Weights of a small GPT-style language model, trained from scratch on English Wikipedia: 113M tokens.
Each number is 128 + 32 x the weight over its row's rms, rounded and kept within 0 to 255. Layers, rows and columns count from 0. Numbers have three digits each. The size before them is the row's rms in percent of the matrix's.

# layer 5 MLP up, 256x96, rms 0.15, rows 24-72, columns 0-95
123:168132194133103081124124094117124108144174099126077182103103130191179093132144115105121167122087138167139176097177161096130133131157120172144121139109152135162083119155171150109072132116092184153144100129106095139186074088139143172152066119168086096161153108142097074134171148137048129105
088:104152130154109133147136124109134124121162130097208141174140140073185103151141092153143118187129153125191142085171153095164072115135111158172100097130167132135154139095149101100129148133134073078091125145142113135110170107084102101100075093175084071084141047133136127134088077179126182154
098:137147114124099121078128167102186168131121127236142125076123160139157117152119087134090111136062160162232158119079093072183117106115139083139147117111065110087080160110162128101117155123116085136134119117147106111157117096101133142142110132165183135111171126096101148105123115166134068107
103:114145107106161084165096080136109124098116119131086105183136115134109090138155110097123122157062113235126121117123100093104114113170108096204154122143085143155163130183183112185134139072103103162096127117082103094164107153180143200201142122129121128153080119152166111129154139154107112113
086:109151149118117190056140122133090126117119092139141121159112154120136181137106129087138176193165078149138123116121119192097188193126104158118145087155139108099141129132083120144130110092188115137125178040073149116102124160168083136083149122176108189088133145115136160121134133116095048119
114:179115167162101145176106162090110130087147137129143111154144144172073056155085096129118079142122144111190141143145135162141122129230111169150185152099116095160089098124101170060091180161133110121198136116134084105147143103138152123124143103125109140087123081083153098102089115162119108174
100:120188156126094078112071134126138103152107159114162158163163099196144185156116129148129118184146081144128107075179091075125135104126098122168076119121111161150178158170088104139139079115184082165127105128137062134152125153105128158106145136186105108118115181158101154078151100101066137166
093:163118094153088116169143216106094152099058155138100173204158105077184133139102137153152105101150108153112080152127122132103080153134144147154108142106193168099129131139157093081088048084159149096091181139172135096127114111095133142174114120108118120165149088111110108179123136085121134148
123:102095133138142159078151161132159136146135113132075144146145236100118159137160154105085123138090093173174126119089111133146149120161095122110139149113151132169107142134123170201178052100128172142202137143169131163115160131107090105060148180125158124089160114103087091126134143151115062096
086:102132133134119128143081129186141135143147132146150192085128136199126106116120147121125213176115098116169101120152113105142090124180214069147097094087138157144159139076092146087116102148121114119154127126174147162104112146084071128131138112117112034093163113176179137090175137168153131146
091:097108092101087126055229083140110176096136087092105125106114098146111107123109142143097119160118173109160119161121128094149097138222118190171119161115138158135126090112127154125155059152122178116137145173077117146121162140135113042114157112151131143104148111114129096192113109076149147139
099:142119149118080141145186063190129123113116106097127133147122121194106107001134149146167097090113128092139169126078123109137104208109063131135148154081154131140081151132143130129163155171128132162132158068144131129088115122123087134100117147074125157118110106130185108091148156180106130093
105:178078121147128161151210143180130106169096090102137102125152149124142130133088114119100089131155127058087140135111097138138146142092106144133146167145114162128104135161166078167181111165116097073081101134140154144131193156126084103188155154086182133127110130146074224079134095128168125123
105:123137136144129136129100123190139152122144076130121153135106110177138131078150110120134117131106158103159143132114128145170086128098093142102160133182199070115065161124128160201114165118114135107113132064201111134215075080106090147119074180145188107132104107109129135138113151151208154106
093:105136171157098133105137099174158085161089180139132109084183085158148181100144142136127119155102083144168139153156087068117115113139079168115155138143098175141089109070107163150046122077105091093131156135137101142148113190123186161110134108116160159108156092162107160095093165165194109120
086:159125089164135126174140131127157097067074139166101180126107096131098103114179122134087079131129185121139102147038142087107112102107117195135124133080120109093167161102159181118134137146141124121179054104187086151080178144156094071096133124139140117130102136156078113147166171148161132148
084:132156188173130100094091139151168165135119103157096172202097117136234155101100143109125105113117090120115114126157139169104072129110182111143088159129116086060140092125116175142109137124120123098170085119141136121120131162126143140115109170092150166151141126031129086153186100155127168080
094:145119131155078164112094112164164118082131157132186173147128129120080126078101165190058085141111100149129129081140122111127184105151124098165141165162134132093113123072088090124113131067164131103144099113112146114133136138215141054102112142156128141108134144124162080053082141129066164158
099:117095134144218158120097100094141158119111200145184100072107146147186135140123096092123112084109124137135117118127125130126109148104144084148160128112215108153091136116119129149131069147108131114109089166163116129099175105167178108128162057122129130199090113053069106177106111103117129165
103:203076121085108163204140114108104104138128114146116154167153116080150174097153103136139100188151145103066123133125136106199094148106075069152131139152115149057193149124127088168122139149116116104122168086108138134124127159092138138077152075109121147165123092141184149113144069099162169108
100:128113143182156157092129122180143093124186092136167101117117056164090119138135112128149112160164135116128180148178111151065136098170141139134144065118182135149096141067092131145117084149089101128141174088091055141136109197190101135178060145130102128114098100142153111131099140163172124099
099:135101133133109119086131132110123135129179199145058141132116119095081127086160115168132120169127150140125137061130084066136092116116121180148110053117128131122184102108141135122159124057107119094126118134169109123090129193122170106098174175058195106184152119111107147181153138143101102179
100:105139133107110127151183132113088133132135095153128124123168070083110068119112174043151101062155205150122092166110132151148114116118127147133116141146142041098126123130193141147158133162151120130090136090086176128093092094081116134120114093064133133180174176102100131175146108128181118166
094:133120138140104151109158163155165130126151117152113162161066176125071136149096103123134094090096168169100145063136148093123147140156116185152118105148165136149145146147119123092153145079153196058147108070061087137131127060119187094091133104133093096120163130108122174172164130159127170201
089:171167135085128094098195131081134109162130153090177055131135077126171124095135140129136145095129157068142138127083125130073103109182152144152095106084089204151124121142100122151092167139106122111188070102118161143075164163158180121102129125156103091176163139166145130121135166173091080140
101:154106110151110075149112165135121128184136145187094071177157150112132171082134143156144114077130102113155106094158099094164095062116198137085137169112059156131148133142106181097143115169119109146183165121182122150127070123124125138119172146094106111095046109099143161167115114113089174149
100:083185163139137131130204165100105110093114067095094143127121079130207159108153149080134131134176186086127158160103131126165046132129121122143094155112160148170121097126151100128139138081122135146156184100116109145084158122107134079110113124136036122094117106118192080087130141138088144109
116:110097156142091122139182068154124112123155056116137165129165156135111081203103087125157103189108144152173146115112134131051146128136137129174117151132150129173124124102170177051101123152133070139100178166064126102106104087175135157134092141163175087146114115106158131173110088099124144164
109:080112084115158141119102121082092110116133161189103123087115092169121168164085125128097163124144113206169148090121124126147156062108091166062182155085089149150143154185157129112138127131082098120161082082127124149168098153129136186131091114129091157101048158156108120115110184121114140170
099:120102142133141141115099081122111099089162163085146137057162140203079079103096094060096100125112118085116087123148133147163091100129158138172127079105151168151142150162186121118122129112137101112157130116113158084098072110181068178110191082117130149126194141155095164159162151124140164097
092:115154053126124161076130203059076130127144155166172101146130087113131092103166163142103171172187058072119116176145138180176136121105139167046111114108113094151124106133127147123142102119107131117167122158162141129088108103171102085146127115077139181114152130167154150133104159095161132110
090:138096115200134114194099176132084128150170153112139096115165141089135083150124091128118148183108109115103127162088117111189127113127095140131158109098192142146109090110170153142088169172128092093127045101113082141149087159155124197087165047139161082134099097103126161168134131136107108142
096:103157120130134136110155086041106130175155110140137145088152110129188153081127153134173143116132128124143155101130095100115116188138174102152115107106157069065144090108140173081081089125118131152088203169145104144115150175103122158127140122110143084114193166125070201128144153159192128162
095:145177150158178171107150142111078128131051165177101154046099113133133106135055169128140141109111138130179122156059124108134175102124136173133178126157155115118089182091071153129058130199141075132116126106143114130124062134133138133139159117156106142084149148145086077130165119147144122144
091:214138131174146129104106112091157169084099091130108039093104144152135135118106064120141106127146118099140089135126176125117163084112158105077118180139179134111105145151127158133125181091121107162105102164117088083075096087147115151194145182155181180159157110140113059132121106146128097134
101:138090106112125156175138139105220164125110158164110121113142125078149108098067200136080094150146137125192125150118110144114145119163082071097119132085159139151174164099123152099153160115105126142125096166139126139142146150077147072117090108101138106125205151139179136101075188158142150200
101:085107165102105074115155155126212113123139121104145167112117131108135157163168186142183149160123134183098130140115115123066144124190114080116094071105160098160134098140076092125105099167105115149127172060122183128097108124128076114144167050126185117147175135147104129159157163114089161139
087:150169103086133117167174138090101029087060093131113176120122112148127104147175123129204127134161139162137145100116147132119123076116153128159164103168122148148106113211147129128116135148090159166085141145127170178150191198137089107084096145139123063121081117157156161149131144107135100114
098:173126096160151147175112125172112118139132077146105045158149149098091148157141145098138127109123156174168179117173161190141145141081139138176200144095130153090109167114106104115106183137156073154124147188120114122148122158150063168110149093171112115064153099147149076124161069122159105127
100:074095150150146082191156162161079179163165055122084174094152125098132096215128084069073143131117126154169095135151111188090188116169122097098157120128107138147152154121145094105177105096161122132145133158116099175115117111076143121159159116142118085140093127117126123091130134118083178116
097:162218126086119108176117161099119132118130094086127123137113074162093152138112110132078149144106132140160133144090109073150138128100093176095102186094101177109101064183143084118118121126115092173155135128116084100126166101152113093172215131147141125125167127166169056146078142170114095145
116:104129132124172147144128105145089191125153127108092146136121113187136139110119098112145124148152118174109140068132179182130132163135102142105168102086096103161130074126126157114157144102153101133138160046066112166116104078072121131101211104168076113106105212143122094146105109194171113093
099:160091095139122068115107124162167149146110138103186160116122141105156160103107166156122139069124083162144163109160151148101106135099122086087109064127139094107179079171169125127117092115118175116136120126148145083159082093145205066105167154098160139145056162122086136134109177116116048154
087:157093064014108237138152120165123120131133104080096098084128134078140088138125140131136095146102119150118146115154096144147163116166119150158129158150157136102150103138099150160126145099092104113163141160126067126169140151129109115174179138097155106082106188138162162108155077078109177136
092:181121135142158160069203094110146140132140144155138099119120084124147092116155104103147118155113159160042116084086138140136146196145146161111123099134184139116192153130105125122152098129085158086176125101156085148111054130097080163112131089203110170106127114168078120134106077139163096156
101:105101141152082137044126076129147081157102122124147155154082081126132161179164125165180145149148102205105103157128131134086086154108133126131134125147161085182154178124148120168108125096143116016089132147200151192102122163116129127126119103151098148098120121109155119140118139099119098192
092:149080115094157107136090114156133088155177165138158126099175181120186197179198120145163138091105144135098101111173070111120149166119097181115140147114125096111108079136138150108077115171149146050121130108175054158122098169105113135154128123160103129076131105136110124083073152109174110130
094:113124127120112100134106128129085174160103126115141130137161125154189171152142122081111114161152158145118092165157160184130093174168120138125036112169110112085108143128166089105202089124074180166158059123140114119149127084161208134115127182128069167138192127118165118099149123111111097134
092:132115213136090153137094134106187137150120099144130216121158162138100140141126084079164077127082136152134123189106083114121135123122113114133124105181126136141086147136202115093108086087124166120215132109108115157120140055096151141197127111088163084145161167095102135092090104131132130114
# layer 5 MLP down (transposed), 256x96, rms 0.134, rows 24-71, columns 0-95
095:082111094118117086115113111114152109093107186110090083177162101097167090117143112144154148116170103126141116102134117186127054127110139075243136127162124140159094166128117146180163140136107140086117130109143154112150148163121224102116110190057127162093147113145147138147091154126120139086
092:140167129073191141100174161150143146152116125154111106167153156187114136094157154143108093090151095118113163142120157141114151110088105114140154190115114100158098091131097089247096120087099066101126137124150099150129125163099160135160127139087162159125156142109085098151081074060068129138
101:118097135159140120139081123143104130146139095179112134196121151106136101115149124153114199167093109125071083052161137107112113115127143146148079146106161127119136119097116075163137090101129115112178159187183161129089087225128106079191134111104119179128127083069146126156162083110126166127
110:172118106092129140135168149148164123098169094169169111091033095168120124192176201123147100078147095121097141110179143102113173117114118128093111082128166102092104124083084117160119131137108162123171109170156159152112165116105201069134074104087121120135151115173085157129094152107131155117
092:164135128121126069145124117124143177135102198120124133091136176110091076126115128150112069105110169165084103142166115046140070097091134071145120101144130158112157143155157116174135120135128153156142107217160118168131111072122202126175088120088130060165129110117168115150139125116161183106
111:146161083093219142167117136132063099113104135114098134097183088112081123064207159123176138075141122111096163152131192141075097121110149142175085106127133146150140141160115079124149094119144153117071124089100141079147161139120106159100157110124179126121120195140107148144186127141109102161
097:106091119092113181083099149086089097171130109106138178139155109081142155164158160118171140074192149136119149121151171125105087107085120112130147137226105138119104132129209178165182156137117176138086103092123093169090063112129140159159118093103126125131127175120121123163121107164093086096
090:094143141178055129142132085169154090099114135067134168109115168184086164128114124112115104156124165163123162121110067141166143081192119133116128058103156086132186122109120151150130170137121078136203099118131129143162173108199157131121080069122069110104137162112134163134111116148137161093
112:093113093118099169058175137114181122168130053118153193093120136158107125111161147145144145188142149090133091090119101089136162109107119143062099103088120134080154098136128128139123076101177162132153132210111187103108108178112096184105164145158094160132120149119108137112077172085102131156
087:156083147120139119092157113057115163138092131151125098190149154068105158168103116126107075116151140172075121150143108149067156091086057145151133211153076157138136116151125168162211133118134123084112101132113100079093139141177148139103102151107166165162090153098144106179156126118105144112
093:132104099149142103157077107104141209110134172113165135152147135097163097091162106133129137104086096138105119139134155144101095131076162091181134068137159122141075132177182128194135145105171131156080121120147141065106143125138226154109131105080165130125068179141155100083099119157089090142
101:143157150149111116137098129111137181075169084151176155156133133095162124148115113113158141133140152072150115141090124070152114083140145075210133106173061133123119118116085072088088145112117112112137091143106069150123215076197114143102108087134113078163116152173136140144118139093164125187
111:141135110124095104059191132140074134161129158169158108127082137075084132060111065123161126160059185136097129154161088129105083120149131125126157161202117159154124132182161119183114204091116131101155155111143140135058116103136096142192164126100110123142176088103112112131133136150135135118
105:166094132110099144137132127108154194094136168204138111135136187116101115178062140118147185113103127160134128132100157093115094101161133126139134061132074132159110131049143134063100122145147111107074139156085106116120155103151122140103204111146025161122157153096155129171122121148162155140
095:128117100112152113136130181085135098126175085176110168177127209122129092146061144175155101117130075071070112106101108136127121152152179071108108218110116109129139133182126090111177128195123135164118103159147111133158106130107097133139136166111120157150113130075181146104128071150076110138
086:158110116074192137116147128113072142183139087087119055108130112142160088105112109098148159119146122160099185164204117161115188155158132112180149071155085167137118131107146092105121113123145059164130211089123083117167115087123147163151130134116132107160175104120150139165093072122131102131
085:126114099167128147187150085137120120127123140124154114113151146116031157118166104118111032127152133131148124108122143115172164103111059116096084055180187144124174149093141092129081194121140132135103171117144146124136161123131135093176173096113156140105110155207140131173107126084119177110
096:075108097115119108163151106140121141165172107157131096116137159138102099178093140124084176097150152161122039106129187080136053149098172105143185132164099173073158138104115136136093101124062154153152167080151116151099153116116138148155160171097152095165157092087118181150123168132177127108
099:132122098116091083141155125162056082132151110117117094153118133126110098141122157139130173149167158107170093182149191138126114142143117107112171098115186129043214188129119148118093150179097094106110159124127111132207068146165119084161087168119139149062166144112117118129133094114108095121
100:131153133159131171106147092084083105119150153125098113130131210110061101089146145155113146093096134133120122097123167090128182074156150095226204146165127118103155094113178132093173162135042106099183141075110130144107114144146132081116089189157130120117133106145150133115146120169135131134
101:205091165126084118110135112085093202132089122131125150153118124101127120165148106149122159153107101142156107148067137056154154159117167146127143130144125123139095101133094128188030124086145113197127156115154174143181123067115136124109153164100114175070094120069169118129120116076116166132
106:074140164167085133139105179110171119131115103091048106136106167150123142142117114172149175130188167170176149084151165132184121128099137132115047126139109168126134103096092085116094083125112141139150149117155151117149114124118112057119118103115128170151178154206113098108198089152173097105
099:085138113208115105121092108151101065131096124114143156159171098099073216171157133147118168135126084184103130136102143093141142121120179167162155096119086127167116083173066134162096111115046100143144118123182104107205138128151155122137136135138105099094085099123155176096156130135128108122
096:155120143104124152134108137102122113129123121081118101055150108161128128159145152077102147142170138103187155228128110194137136123171129079100097158132168099087161175158119137177101092068102184165092173153176113145122107143121143087148120153080084173131081155078106092104113135072133107118
093:069051132115144179162066142120155102117139103101073184110141149171177104138120149143174117122102181160138150054178090145137147154126107165120116147101181081113185104117134066122109107085190102127100166122140123118099131119161127145188125115121185139136132074114185093114123153093154139098
105:132143141069197087159159161075127074129104128137089123133168129120147171177163172137123097165153120110109151139097124150143117151157154140098083092086075067131172135170164145135121136103117152074111112098193117081140078074166115126081158147094187178132101104103085141169085176128115150108
098:078102111142103078163182106110179125125109183104166071110108135119092130138158117201120077119122116129105087119112146181115141148123170150180167120178131141118073090170121117115084166064143117092104114152085144093069143109104159172110089154140171128218111128155105146136111098105179124159
098:117177119142105145089155111135101090132096113130125117153108125101101122118097119110091081184141142121123139103179096148183071072123159158255088123146085167171137131147141180105164102131097135142106120176122127115122117096102089128132162164139142106107212128122130098151107119058136148090
104:171088210122117083084111158169140220107165104127136104134123127084203157112142166157179092133085140150097187100085134104131135150154177099133077149140082105074083135089101098125146116107179146093139105141143128129156137106120145114090134118089148123176078099129147158097111127094187144097
097:108112119102111142130141109088145103126131142190144054142134095076180106148163124147137205153133151046174084133114074106081184140162144083149166141163136101125143147155120138128162121172160146124100097162172123148128161126081141083142106145157118098073137141031130138064158110123119114087
091:096105157119139111184131154135152175107122138132136159123136173153179125164124115113139187137035178130137133129150101107110141123128062139000183150154104093138056102169154108123090143116138113145144116118113098120135153135082144141118101136147099116162127152106075122110084133114127165199
091:168168178095137156070135076094110078089161150145104134106115165191109135120133151144175120115160152084078123081142156116120143176120117134155104147133166132118125158127088132148142062090140179147133167115110202089081104135100188081120108091115080167117179187117156178113143075088128109115
097:130081099101130153129067176188132195126098126097146105146142095097088145109135125157153092156117134063160165090129185147106151093142148150174145172158069100128105178146125101215123156118094110128119086178067120116158114176084168121112121138131135111079136157161157083072095126166129118100
091:078054120103131088073162142144133163139116144165150041106100101099154136095157152131125124112120166153145139080122161154104080168144047111192107111176130075148117156212116134091138152126094155104189143158115158171125126164129149121100126106090176113164174086128115154087140137101121094137
092:087107190138083133140098095089074129118174173126075184105115134074150190163135124176122140129069129108115148113193133131145141133144089169172165100090135134095143155106108124110116154176140147079098151054107137156126176154138116157096133098129115053093147111124112200112169140118189141138
105:130189151113182177072168092126138147157119136106121074176121107124109157172161095154138141126099095107080128094139168162076116068122109157163110120131179063082137144138157082104116084140139078071148174135075143116110130120198152159131137122109174158115112167124083107126125092182188097118
106:128110105195098185164118086085097203110095152115145106139088156115112105092062090135103071145107172101090108142177139133158152169107170156155182131151180145121118102185158138139132115138085154126115170131096095149123119130168158080145101146183135127104113071156089125101100097142149071191
091:171126134151110080084110108143125120188180154109172069099184113136134127054067169140102166152103127123131112143137105141173114105108136112149119114130111115155108153064159147128136053118089091094164117076146129131125124134089143194135150102158163145162160122134117077174190122095165198071
097:132134141110092130126137148106146143130109140134162190114091176193152132123120164091117082148113090116097103052077125132150071058139149079168100073096131120150151120130154102099223154121158159162100135134141116143092126168111131127091090166160109186145128101100162095205165157146094086102
102:177072065132120185169137140130058125097148173145159058172087164092148164108147177125157136078117106085124113156180135079134150151159120124129094141126065183098192129103145147092116147163196067111131111112088124157083104143140096111100120118118159144144102154145149116112120157120174086107
091:117133159110131143124067122164083101072147178171114124121157137139084156154097174164168112079057137136142117137143084164133134072119131124188134115197118133157125192070089093195092179088149110115141180128171119154151091160114115140108090150081081094158101122107108144141078152130126141088
107:138118110106139117160085125052150209121104194155095167155153096181155120138089135115121157134150149147099049107162176142089164165117103144154082132110116176117159130119155140067109139116153144168168172168141148154062132074102161085117152139127073167105093085142104131105120100158164135090
103:109081156106101116179141095119102142127160091145204090117139105161177101171105133137135070206192072128181112148120134078110140132156122093157121119144090098084142145099096123132107174110182089173120166187123131143147128154123108057095084150142090101120070129099143154112143080112113180137
092:159117180191168110111113104136103071091103122166191116145154151150097126083142123114100163138160120089094109135074125106111065096106134152081156077125131134197167124166159086092177102237163137148101125117128155092127108139111151107088110125149090144189150117113104139153122117179123075152
091:147128122061036116141092151150109102154087139068108150140125133097111159158133179155129149125167090145153089175174131145093069089128171109135171089174091110104108134121148153184100181073165172163078137167101194161107144106107147103130079143098167096109114159145146118128134165098091110113
100:133117122110118173151132153148150080120141112104153132134136096192095126150135133135093145096182081146174112137074132145088138073098136103182132138153146106062127108125116133111168188102153141148119184074114127101164106088059214134106146082103148167198148090114130101118181092168131144063
094:081158138136159136112123099135105139099127123143144073086019118194067136116152169088132100092128147120159151219117108130068115088103151155189151147145142163103154178117100135130129152119089126137094164151080108105117151116165167147160145107085152101192122144135129138142108152138072131063
093:066110086118093138138103154177116116130064102114135125119094161121118077145111176132129063153123131139112095131145119121137132104155133118078149166072146174165098160163164213150106206119200070078135185170103095143077089144133088129118140098149184147116134109113102119163124155103155096150
# layer 5 MLP gate, 256x96, rms 0.146, rows 25-72, columns 0-95
090:100102148093137149122163186123088155143109164159106093140091180186115105133139170165100090145111103092197161140125107115132123158111162146149147196087116125101145110118152088208132121118107104136134102079176128113121085094106131104158130117099154196120115079152063109146146041157067121092
103:112130103105060120134136153167155139103147176160133148081102141132116100106164150067128112120110116073116133114128093124122113096165148118133098050116068131120166185147167152124150092155120154074150181188155155021104071131152167138116098111116126165133206147132086115153132137176118165110
105:102105154175084157117116114190134112115151155135174109174151173130080124119096092183189123137124174151144097122037198167131112132144161149125107155153125130156081073175154104166146136136118123118115171103151179140131132169096103029075119126180139099153094117111139137111145080107138128093
092:064128112130129118140127100097184135052192118164057133150148170131151135140083116128064138113093168054178131119073199133152205111174131131131140137118126114148085125144153082154163116159152147117085133104118131142147098161086129139058116129153102184111101118138139086117148127092145083159
119:101088109156087090108147150137129164177153081071106123141094159174063117163076110112086128125169140163165126115157148146132105139141102114150127102177135096105149129118206135140156127136077118068107150070159091146170130045135098083117079149130179058155097073100150100130139117138129085126
102:110097147050094159099098157126139179092147128136108110150099145165154076192111134190108114118139115123149093071162125122150097072109129112142168127189072133111100124106142107090190125153140116115085101100113153133098120171168152090200172114125099158116166140075064129171156152130106073091
099:113135187189100093059103107205149104141160114109145143088161139121125136120148135197108088124099098065125095083138113181154101143168164111152124148104078119114161128136112110081147187109120088104142163145086161128092215105159138114184150125167171096097095161143142146090149082144133109115
111:154084157180105162173141152119150093174079198127138081131137155140107157132116122124138160103106118109160119141180085175112106145084134090135096135173083143134111093110205129180184140076062133117146136049229093128119103114117123137090158085095128129147142107145159129096103095104128113133
094:128104197107088109110062129111118152127184088132096135085162117200105145092098131121172167139108175228175152098123181156083126127139131113185114106124168066137111175110143106118120102118154123170157161114102189142125080113079140107108169113145141111076104145146116107101067147105115119124
092:108159098104118144105107097161137132109087137120093208140117174188135159139102121148096176136156191162133094136108091100188098129153164103116125190079082116202089137099100176079112154147136149131149182129144080128162131165126061125099125074142091140163074134141109109170086156135139162105
103:133128168135175135158159175151116109137089102135146089079105095099151104130110107119155094082156173171151163124164093129111189051143152132092114164159143139120084143104176126060158077087153180154082155164091099144155121133093136128103150170143143126076092152182151130147198091147186160107
100:093143164127118156168118114170134158152076153102162133101133120141056150111130046120162090157142144144150102109107101107131101067115116096116174157158105131090129099239119137134119093096206121125157147124133056034104106108135172156118163109139142161160130103124137115157135120096147151082
105:110109143092134140141131130173094085182128140057134166155111119114128173074136179088138125132078133117143116134177170059139145157057123120119098101186155134161133079190103111154155167168118117139157121122169086105151109063075166126129163157157155132091141101029087135148146105131119128134
100:047120117124120119123161068102120149086131142151095119144175116166115127146132116111146134101097126186172147109125095157109169159132138115108210140129084097173112069120143184136157085158170110187205051153132126114162100123097136156114150128098109164135132169102181139188132109148136068088
092:082119079164160139091143130132180115166133175127093143162134156140102163147113133131191140165138166088122133141097115133197147099105165113105145162153127109131077166169113146167121202159066096122156100117138136159128097187076114045105090109119145138054115115063075144147164088141144142124
084:128205084116119131119181099136153168096096143145130144065208132116144098144114145169093164123136128144135098134084100131184128163092178122169152194110070163153087145180168133118166109161117043118140125168076136102118120128089124125153105095177086083151121102120126173141116090090091123148
097:112167104135141120091179137156131100130089138161142169094161133123070106136144132060129098077097121163166085105131096104098128130143176109176138107115107174100116134138090085079168154164114174201181092099114100146171150152147110096116143182125148065150096171185207112123148111103127179114
102:141140165117121110112132148171125080220095135158140124172151086166068172143112165123118134063179150062150078151121175096135086137148154140115125091073138184127111188142197148120106145104126145105081183154120141112142136142082148087172039112140124110114142102136145112144106151119118118167
108:115173082161093107105149115183109107167165153134158113137108081118060188144141072103144157153164144175165107142193045141057105130118159090133092135096173112161167087109113101147174109117135168119082096147184092109123136072133102139088103130143096158119137170148127153175126117088100113135
100:107080171132113155125078181161102112114137111090107115094065128108100179123132182106142152068098150177129119173155099165118089123174095120125124112109088153178133201146120161144152179171091104143143127083204122125117094179112158153155106087174113156111123173128114112191109066118165133144
100:062088112110115153156111125102156101094117118116136137114096116140155130117125121141102145173160053127153131147120092126073097123142130065115194146208157171109112135088134106183155117159148126127124178137115117087094185121146116132135153095169118154131128138207131135123049121015153113163
107:144109068172110133072074132118148147148163132155178107137125205128077153124139066148094121180155155109117102159118127111111105099136157109109124140172153173121104164204110083130055122195128133091145145116102081057168136151166129146116098108148085159135131090089161074128098161105121128082
099:099096155128104135168088118105125139124108091134086138090122098175109144113152160067116114169086181175172107191118128206130105121134143119097180116126147122062202112086204144105130150105129100070124126122169168104138123154119122077146152101104117171163198141095095123077129131134102184105
099:135164175194122092083188157172067155140196149151131152089088110133114115119130143124136171146101128078124179197131118083089115120166091090114153129150165092118117154180108136147133134137082161145100163109069088154153111133083070141080156120126088182127121128131187153152090075114149107135
102:128107213183100117115119124153167124198115129115162101183115099170127122080157106127152098173120147167130073101101164121133034122109108116156083143221139167151114130158161100117073127121131105125067126153203101138121123117170117164111132086079111125136090113118154117113105147138169093100
109:124130086123050158115148120109167131178173110116163118152105160149101174115133135134141142124151090125167091079112124109090098138119160072159108094139081179102143160105141136190152088181139163083160143096178165112107101101168112125098069119136075133158118148131174197123216143137068145138
104:189078134122117106125187132127138120142140121137166155143173066077181178162167170142119081111086149129160117132125145065139119174124143066140125119126127117171209077119131103166125116121089116070096149113117163119112139132088152067098142150148104142093104162115143099056179086187125100160
104:091094107156088171162119140129122102151112159112118164143123139165049095146107132141084105115074153164179145090162073143186148100118103091156131133106088143130117123154145161166109177227138088143157121122121123085141071104150144123145115088123194128077159145102188085052113120095120126142
097:156118118090115141087098137086073150085110148104112066145093166176141137150167147103140163154082123156177158096147091109092072109130158165137100144083134156128130164135107046124143085124120120147130174119142126105129115098074152157094093122138188140102115134181193128048108163206111107156
100:174106042092110133140156185123150130164160146138176160178109087101143162095157116105120130150096089096143034125131153104142084169157116112200061133152156100119188116072083088117108113128087178142123110148114076151158118130148131112122113118120114144100123065132188162152138084128144131108
090:123095074120142126150095116149138159062153101156186140137153089151090135081107112105077152130121065172138132149127123139131175151072213111167094146161080165082167105151142110077095131156145147104174149115113121076115109120163123138164145170143085156192092110164108083159113155122151125201
099:136145069125114134125132140168103111123181167217103139146130171211194145122112067102144148121157153142120107110122095077118088135123081112121084133143148129110126169140159115108156080081071150096065152108142180126096139121173075140156119184093099110141125065155171125155153177115091130124
096:161180137140132154172105130093152087156105117087116183115120154141108110100088072145132136130133107093114159092147089123134146072104206146136154178129113219156134116085152136119115127143132102201096120099128048100109130101122096110191128187170135099095082154119132086173108126120130203118
094:111088123097165145122099206144112186151093113171215097110104203140087113103143171136162089131106088119106092142112150060164095157138174165134104088133116127142059059160141169143105063131072155158147096151128133116140096110080150087150144125124097109126124119166136121169097131150105126140
100:072164137140166113103138166097192125116164090095160107160117155093174097183166121165127164174088082131137150120169154139110107107126149079099150092168148165170143077104155152091104065197111131117107130100092095151090146156182091145132080087159203119079116155103163129098106117143121101137
105:107169130140144125118124103202132033073115092140168148172134172159130134124112129181139129118153139155082104133169111171161156116153141137069119129112070157154163121149142145110104106149097108089101100164140092044178100123085150124155074191117148111145135083112215118133145113086119155117
094:155099104110131067113121062121131141175146146109118126111160155106134145120109111171186146084123090164108110087116130118155142088088132155133167091164099093101117156116135148137105102100110193113102125136126073082118137154174108105091174074113178111217119140031159160168182103161136163159
099:141133186130073114144078143117151136092138149088149071093156114139129111099136185149193127165186165151124125147095174127112070174125122076171144186171152067076119125157102090127100113206120103138115182131124130083150140103116097142073124124127179112114069108116116125095181123092134175136
098:124142170202173126139101130133108136116101151127090046111179108177125141134099150116137147132114101127146071154106130054148124113106152106057100128152149147110133147141172103127146094072128197162061159141144130105186159087107144165141195135114155147066137194127117118072154087149111112122
102:104130158132175123181142179129146135180120066118110102104102188082137077193116094043085104125182099135140138123103160130133123085090144126168135166168142137131135148185198094087083131162148085101137063117145143103140122176173161156121130137148170093099083113115083134139147098109126145162
096:085080120137095165122115104172146158129158100160091151192041097151074102134147068110114119171185161098124129123074157148104116158149187099090132087135150108150121100130136163181133144098107134122074122086148100116152121108149139137117135109142232107158136193137175144124122107154181130164
101:132126105135070143145169071205097058157094205159194159120120065114148140126123140144128100197180131128111109163121143136124134137161159114148129050138108119142130113109092137129151106086175092115081071098099073136112128103156144094098160131174164155072121135141148167156107099146113147163
092:101146154133175165177143093119151119083110090193176084132120183134086085070151141112161160090098137112198092122124135113095155101107088122152130186147142170193080122145137129101173029153160115166141101130128155133094132137131175109129104121129126076152093109181094121155100162140129110085
100:075180143155133091100112118160166103129140163103113139160088189124127121124074111110160124076080178163126128069166103209162128117157168142142153093152100133177113124164083077111142109178123077124129110168109124197161130123103101064137111137055149130114109104116201157136129146131120086159
104:091108159087143133151115139090133190150107162090126134092113135115125126101098122113223120202165151138122108111123160107117092118097141138144106132226079101079128105129089122161180138128192120151118148051102154078080134138126132124140139154167108138134108145172130161107115046144119189091
100:068153107171118107153130116123126189104161101155150082100090173148132090121088137158088180159097131157090142081140170101092159135137171114105142118139095132128169142105090079121113059106117113113135139189119123066136220069200110177084137136119105113101122135180132113087133079133143137157
101:091118147126160106127063143143128145165182128129072130107135142154122137134090111068131162124113136134102075146142090092116166092113077122073108158117079100127106091138097172093143194166139166134128185090164119118103145147132078169094177221122138087112125146194164168127149180081153103110
102:077116105115119139135183106112153129147206145138118123149130162210145093063138143105186103106110146103158165054087088154088101085164157131076127125104076117175097163124106108140103152130115150102129104147157199124124165094108135143097146150165103178174121153071124123087072149140083153116